Each number is 500 + 25 x the weight over its row's rms, rounded and kept within 0 to 999. Layers, rows and columns count from 0. Numbers have three digits each. The size before them is the row's rms in percent of the matrix's.

# layer 4 attention query, 96x96, rms 0.117, rows 0-67, columns 0-95
086:528511502444497464524525513539543495514514476501520516465495515504494500512504518519499506535500501443484532432499517526553506473482478546485520490529520479529513509513504467525481508503460531499518472497492522526501529484494469551526498499457482486533503525485484502474526456536551492505
114:482507503561507504469482482494465491500491509477515430526487480498514501498458508481510486471516496518508473545501458481474494505509493436492522518521478496506501499477546531530516505503474511443483524449509479504482515461506530459479553516519530497477510472514497485523478563494504525489
101:481479531533530511512455458496559528489485522461507523493524509509512496513493546420509467500531524473466529498504462505487513514479490502530501518511507513489472513484496496496524474490493514565513488478498490479494482511471504476514450461475510522500509476486458514464484536491480454459
108:539467479450519503490477500475467519475481539508527486473477475477449444528528447537477531482466514536478518483525511475486520545499525487537509492453477523526487490500516489467485491487521478497469532490521483468528507502536483501472476517503508489540476455516486498489520530476504502514
104:488496506472492503532527473533480466494498497519474519444508504531504490498533512477505520541540513475445562478490516516514524491494498550486520469511502477522518488544515530497517457507507521557528479524495531526504472544521459569510493522481504505525512505476506505494525473499509468498
113:503479496516509518537501503476500498509502497506481538503508499500515501498490518470453449530525486471467516539508476513478529470501503551505519471489463495502496519492469472503516469520493507497535514515488539500552539529511494536527492512465492459484575568474504531485487467540542493502
097:445502509497482532502468557483462499503496510523510437543482520510483506473483453483529475504503473543516499558506515531507479512507482480528480445491544498482465515487456490481525511517516481512524515521479486485499457547489499455508504513513487520529494486482506516501524441494487520504
087:502447508498474512499518550525518500489526454517534497506492521485549494492527501503486484508513503468449476462483499541522480506510483526491537507495484506502501535539500493555482542461497473502436479532484466537495471470483536474482544541527491468508516508495518506519491467514488532515
105:506520502535508481524504569513519457495512513551510523527515485520511483486496516467549515492528463556523490533528490513486489491487510507502502526564502492548472467500518468504521502466554516502499499488534517487515499472520500533534518480530509509519509453486509509501507532510491499430
113:465491499523462551488525542500536498505515521494476497513513516517470504514421486493458509491505479497530481498527493455478507508485484489519505492460560534502468487482494500481540550513518561430510506520535494504511486488525491490510480522496494520483536517538465503521483512496470514499
099:482476505559491510510523524508475484511498473496535461513455474491486486483495496481497531480544475469487449485503465525467504478482501452494539524487476554488528474457505494492464514505477524471462483504458472510518505510509512497518516535498525463458459496525533495504516522490485502562
110:501521465525506470525447500493531511522508564484471510489499504500504478515492493479506479495521494486490501486517486498507567490496472492499478449514526519509524517525502554486496496501480538514507493498499541482496518500502482562503459498460455549514552498489513516477584511526507505515
114:457501517512543498519466479468483538452483526504540508500500501521462525482478511462481496472552514512524507488514468513480550501452500474520487488453519469480476466463488472486482516542482535504495531482483501496519506499500507510474491478510472501491462513541459516465501543443512510496
115:450527499525502493492484509442552472498475462464509512514502509520526495493513517490539519527510481482507466486456460502498511514440499501502467512527506532512448479474535513493511509489483498464521503528543478520456489467479517475498504494521543526567496522500530541480511503524490498481
104:485501481478501527467529564499491518484477479511482476543541501470464488495481524512477499505456430455481471509504503524469450516539520467489515524530509517505534566502523497491503534530514509517490479544490475475508475531499484487491474513488470492541531493488488521516516492498520501465
103:487519490518503496532498490502461468522472522486509500500516420506479499534454518496502520480506481489553544455516523492472454468514496542469487480475508490519492535473528529505507475543552519480542494518482516470488546536488507474525509484471497503480495484478512503492507513446480525503
100:494499532489480491541521493520479469526490512530479508472501499501498504531481514488543515520517512474467531489501524540505508492488452529519567509553503523529531498517533510508478521506489452541502460492473521547511527466530461550497521537500503519513478484461498525500522462468523476492
085:481539456553503537508517522481505490475537472455468496542492512497542518504519499506474499509532524477505463508483515465504520501519537482469461492508518457484494489478483502493528515509532522494459473492538512476532509535515496458478532458505512495483545496544548493473476543488478495481
114:499485513536476456478467502515485519479492485479503503515481487470508498500570461545508499445502495503496480526472518479499483495521552515481487448444521475543475514459462499495505504493491503510479482490526495518498491570501546447501486494503508486465501496534530463483480483523490510480
098:459503493532481471466471497471492515503492531468508448533479460504517531478475484516514482474481444543521472510505502498494469516503494418525486502514497496501499461506494493509472526479466470449495519498512498476506487474506541446488496484512509488474454486518493470524483557490519521502
095:472477498474467480494460522490484537491495503489504471528456457502497471481503494548540510476511463516524515483535504513494466532517464465501503513482510477514483463510537521475482507488508450510502511507475463480512496494503503484483478461514506483557420464513506463487538501470522540482
093:517529506504511460528485486532551506520513501476526495504495468487496511490536530535528507493536499518518515490491500466460530516498477499526502517509482530511476455527522491467450487487475497540499505473469524491460551471540473480488484508490488519559452463449444516511522498489497503487
101:491486505502498500481482455495474489492447516499529421528474452497510483455518484493499519500507497473476465471524504494503479520539477429525500517474503501496452473514499516479475502545489480451486528464508469471506486492510517488472462503522516485493463500517514457515506537481505504547
090:504525468523510491507510461503501478503492520504482567466496558529486501502473509499506541550536530490503514518459490463538555446462481549516493485483532513514493504527518441503503482489515515518525474540486533505498493530506475506526517498519491499465538538502495530511491469497500486479
097:527438480505526466563451499527499524439508508517497477499508511519522511506514521513523504500521521493511520461476480486494523486489503534504564501442462485529521505460501534479515488546454507487489504489477521525508491502479512540482528469515486491528470474513513455495491513458506493504
104:549508538483516514465503499505472458512474505507520543514516500466430493508487491497504510526493475493496525514523495512501515521509500505488462474505527540499525525505526451469460475488514485532520433535511480491542528543562471491514479544492469510482507464490495519505498454497498504499
112:483513489504518499487527510472495472548461477503482452498530539476462511503479500493533506479464486522481506552518516517549483484500487488521494473579531484502495485486553502506507511502528487514532519520470467495510482472513504548548485467484482515528504528478488553481520480487479464521
109:482517492490494465487544545526486497516491504485484546479479487464504495492543497521495531470450548509536533484443485521518467529492515505510538441472479530495489512509526484465507497521492483491495489536520503484528502522481481505510491475557484485521456489530520535521476478515555482501
099:463503509512478545473501468478501539484504457482524473542501513564474519500525528432472519496529503513524478515523503498476483504507541487508522546464493499473451511506517468502489486496484480485491495506520518499530488501461499486533517500519513492470456489567499486531483544497465534495
105:462554481515501516515494500503494532521509479496494502512528518473475521519473530459512478529457498498502471489507439493465466525465476529507487511495489489517499484463489495512511513465552525508508513527521464487493482493480529514494531511516517503471519519518468543558527486466416490478
109:496505494501474525500496503476548459496516448453458482494471488483474476506488554526483505506494525482491544462499501516512468492496530482466495447520475491502542492511522478507516520493495493551499496507477500554493501492487470523512469510507522535527533493487479537500556478547478451472
125:510494514498467474472503471534456502551458502492456477460497518446497558514472507498505508468493469512492508493522527480534482519483488524535517475467539513549530504513520536521535505507500496471492453529490517500491494547559459508490502489523480532499489485504507484548524488512512490505
089:512483461556528474478457475507480491466545482464496569532504505510483484503525510486465548490537463499468542524469546509487542484493506524459477467478533495515519558492492494510499472530480498512531521528516525483513501524497509469482492507495472501470501487518479499501518516526518493474
083:534487533450497496494535542512508531518477527510499454463505501508487518515498471538558448505465548493513506491528532491538460534517454464562496511487508541516483428480495472497523489481476474509493482487488468493494501489521492492501482499500517498529492520474516478463505508476497505497
097:491519518496492515451473475500495515476490507489540487455513465544461537501510519507513499467502480532560467487518505501537511489472458529502521510456486550534486463509516502491455548458476480476483513458485480498518533463505499506494491523489467486527468491486516451500473534523513494496
076:478428513476510505552516522509491514517479485512528500529479528482533484500506516558483496526517511475519530534518451485489510504507487486521453487495500514499527517523557483460521430499521512531533517497484464469467480527484494471523458482464518485508473492509494487521493523476481496528
091:462466494521536512500473479505522477486511491503469546529507548520514486514483537481473521555533479540489527499503473492452545450506507542484471472512492476493504551523524454511511502531514524513512549528498491507502487550490522466499504483480502501462519486506535528507485526519482529490
090:513479477475487510516492477520467512494541527479509533512526520484521495526474547477492551511534506492467493487476465494474530454553479522470510462474483503463533547519531484501470475491526510486496483564496477511518486519454484467482472515510494469457521545490502483500490496531478480502
085:508538506486499525553487474475454501514492535515540499480501526473512523486519465492498505500547495513446530471485525480499519540481560505561498524515483464508492498515469469486526535519530516517504516472548481538479514515501516497525520493496477515479514511546505452501474534525503503532
073:512527484538512500505515476507523487577492517501480489480495502481504472537490494506556560500477517503464505482512503479492492509536498476480485481519489467490543529461466528545536512480514488445509504518549471479486470494453492486496501473496500472532539494517470523448493498487464489516
093:524491493509522482536510511515495454518501502524531491537540513446502464455513510478466523505495497476513471498535442522487499495470503471495497472446486457480484489508459470531500525515495497494494507535538531476523532512538514493497497498467468509479520476508463507515566467526539480509
111:512500542492541508453549528532460525519518500498475485451508486509488512523492519522487507478462480482532494486499470485560441491515482524500502515490519524506522498471544524493508516497487533467498460494505492465549525456523464502493499519517468473479501507468510535549506464492485495533
109:495522498481507474527498517497536564534469534518525476495492502499482497507556482515473499531525493465526485538468493518458485524467527507474504480529491499485509462505462511499551516525478512494473528493468518539510558468474529536529495540472518488457510485515481507502497509458482528475
097:445502460557498516485505520516513514535533459476491497521511489507506511479497531435534473475460440535482566520504474513460478488515502522516494504508511497515526488490485507529481498503470500495549519499466464504508498478489499508510490454433514519488472526512485486512519522516500485477
100:510457513516521494496500512486506505502496530482527500461415495534503519499504518545524500492511495479515548501495512511523509518492473523506550534479513507527482504528518476462479477498488470536479459514493486507521547548501495503475505478444541510466470533504530469474470541523516535493
110:474473495518481472519463498512514475521496492469547502475523483560510511492515520489509483546545487477495493496488514508504493459458527532467496481516469528519477494452491494491492508525483520507469529494498484527479538486423503512523479490467516484511502455491506482445485574510511499507
113:518517530452480543494503521528490478454507500494499495466498458527468539495506513466497509496485476498517519463502512518530442496483507543500516507527508496466486489507485508492518553493488498542500508492474495494563546517497509536452520501503453517504501551485515465499533482540470493450
098:464509483464491542442501536524523482464512486516497504480513507532471537491500517513416519458522514526517484495484505497512484451483496516477533477497482558536459505510495461488480481480502515478506523485512525492502494485539519507484530521493437486512509521484542534511492496517513511465
101:484476467524491489490470474527464476483531494498477530490542515510514481501513555471480552498559492522475503502506500505466568469487500508433482497484490525504509545536510464497460484495484494490499520511511479497520505531493516460504488486498490483445505450520505481505469549524491503481
072:528550505450488515502493531488536527510507519484504451488479465490504553520502480522519464498464500496555490508508531546504481531521520497519525523521492502518502475513482526524521545492492495498475499455479523489498519462520486542505517509499552519555474505507473497489526464502505570498
096:501538493450518510469489474445503534507477494540550472504475472497502499500499450515503466454487482490504511501515511438514428495492456518518524537514480468482479480496500531501529511482530470486485498457492537512485509443508508505468516538516504499521496521497484519517488478523496527528
087:519509522477483470494506520501513536501498496523518474468514466511493532502492463518534480489469491488532474506509542500533475548507459484529560537497507524528474439496473501494497491504495478494468501443498519492487555454561496535485486515481497490544465494510492479478514495479544511489
071:512496530427516495498506539537506509496502512512524490482496505493516521492522475533547502501505480507511520462511530542509462525498505499533539532550502547538456491496461467472500530522509501500480544477473463491473499478556514498455495514462473515521499471489509495467497541518513490472
097:488459544517476483489511478520471466476498555461490477455480505497496501469515530489551515479519497515482488498505519492526504498498492531488540493472526527474439462470501500487483516504477494491510497486488488514543518447509518501499474508509489483492472473485461438499519489511555435483
095:520530557475499489492495526514483515477489502492513488491498460505507481471490476497525461485477461511541512511518527519542476548512458480529541510499490509497457442489516515497445487471490474514518477458477497460518498471533459523497476520473502511546494515514493472477451480462514515518
095:477459483507494505516481507477490448516484509480515514508488532546533484507503535468494527545533506505450482500485475489492544455462531517495478473501491496500488524500527472496499509510497570496508532530500480519496476505485526441537525465527533494417499527506526485519493505496507500497
092:503500507504486492510512464497470511547478501505503526547458496481523494530509510489534519474521486518505526478501476533522520489480504498512515505469493470455487499493536521450494416501509507522544477501477505529454440523489516483498500470488518478456509511515504516529423495512467515520
100:496484483511546515502487540508554472453484465501479544450507550544485504498502518479476494508544509494487494512507490516477503480510467539487498535542481515498521509529484496512494519498508477537482504464524497483576536531477551521518475505490470491535480513497545484494524495532499520487
103:470525488517494470511471543494522497477503474495454519472492500517443505497524527503489491530505451540488467506508505476497557513501505497481496527498519505530536551497504484508478512535533499515463497481525488523481514515515501524492532468465473479563518478478565492500476563478507495488
111:470454514525471508522477491493519478530479508501474506450484471514482523484414524502486570514487531502503518478504530491514520515479547486508467513532526475489466515510493491488496491479506530465500502497490469465479510520485515504530475449477477466456473465533476522487520492514489468489
095:497536475503480513451501497515520532499504516539523506462495487517474511519559493514498543507506474506536439484470498509493514488469487466480556475516499529461503509507501460501500515519524482473502496483538556520532485499532548514502519492527485513489457494450508517463482510484518552483
101:484483498510498548502482564522484457500508519486488473510482504524522551525514488531517487499500494455515481525512504445539507487548499544462495530519502476518508483504497458456497529525542518515473470501468508523546496503497524497505536486506473483470473519472533547531476529474524503503
100:511528514519557488501476457522475512513484493486513541480499498533525543440538500484469494514503508489515482488477515476515481547494495478518525489514498550526485488458483514484500545503452544501484525506514499457476531501518490510512454499472471531481488520503504492500511512507497495409
101:514472515488515454527494504510480493495483482473451533489469513540513479527477533481524467507481491518472514485532532525524460518471489517513514532510503470550449482488513503519481528481478515569490519486491507468535478487515507547520416478509517511509526502523511496484520482513500488467
090:505511464546498501478482472481485509498487488491510495506465531538471494504533509493485530557464481531507480516500466499490504482488542504536471527551530521561520536491497531505472492472511549498505513524560507459491509509486443505515487483511477492546505489502504543508506468513528505542
100:470510513465515483523529533527494515499504498481511498495525492439479484521471467506521436446532503483532519524503547498538464524510504498440523450483476488474455510481480514522508465498490436506491457492503465515477476509496541485518535482496495491481484526496486463511507485493488500497
109:526527510471508531493527529507497498488531509525486501529507480511502492473515510509537522472508501513501457524442541528519488505522540509483512427498533506513500472519465496482522551523516452515486511501484498566528495488510512452533503477500506540453487519507498489470477494467508521450
079:457497570514519483495472508523489517514487471497521504497496518447534520545419493516529502487530524499520532535537456522485483517487494502499554521470465530464481466531509483485500483485480482512485503447482538504510504489516474514494489496464522490485528506488467477515496498510502459487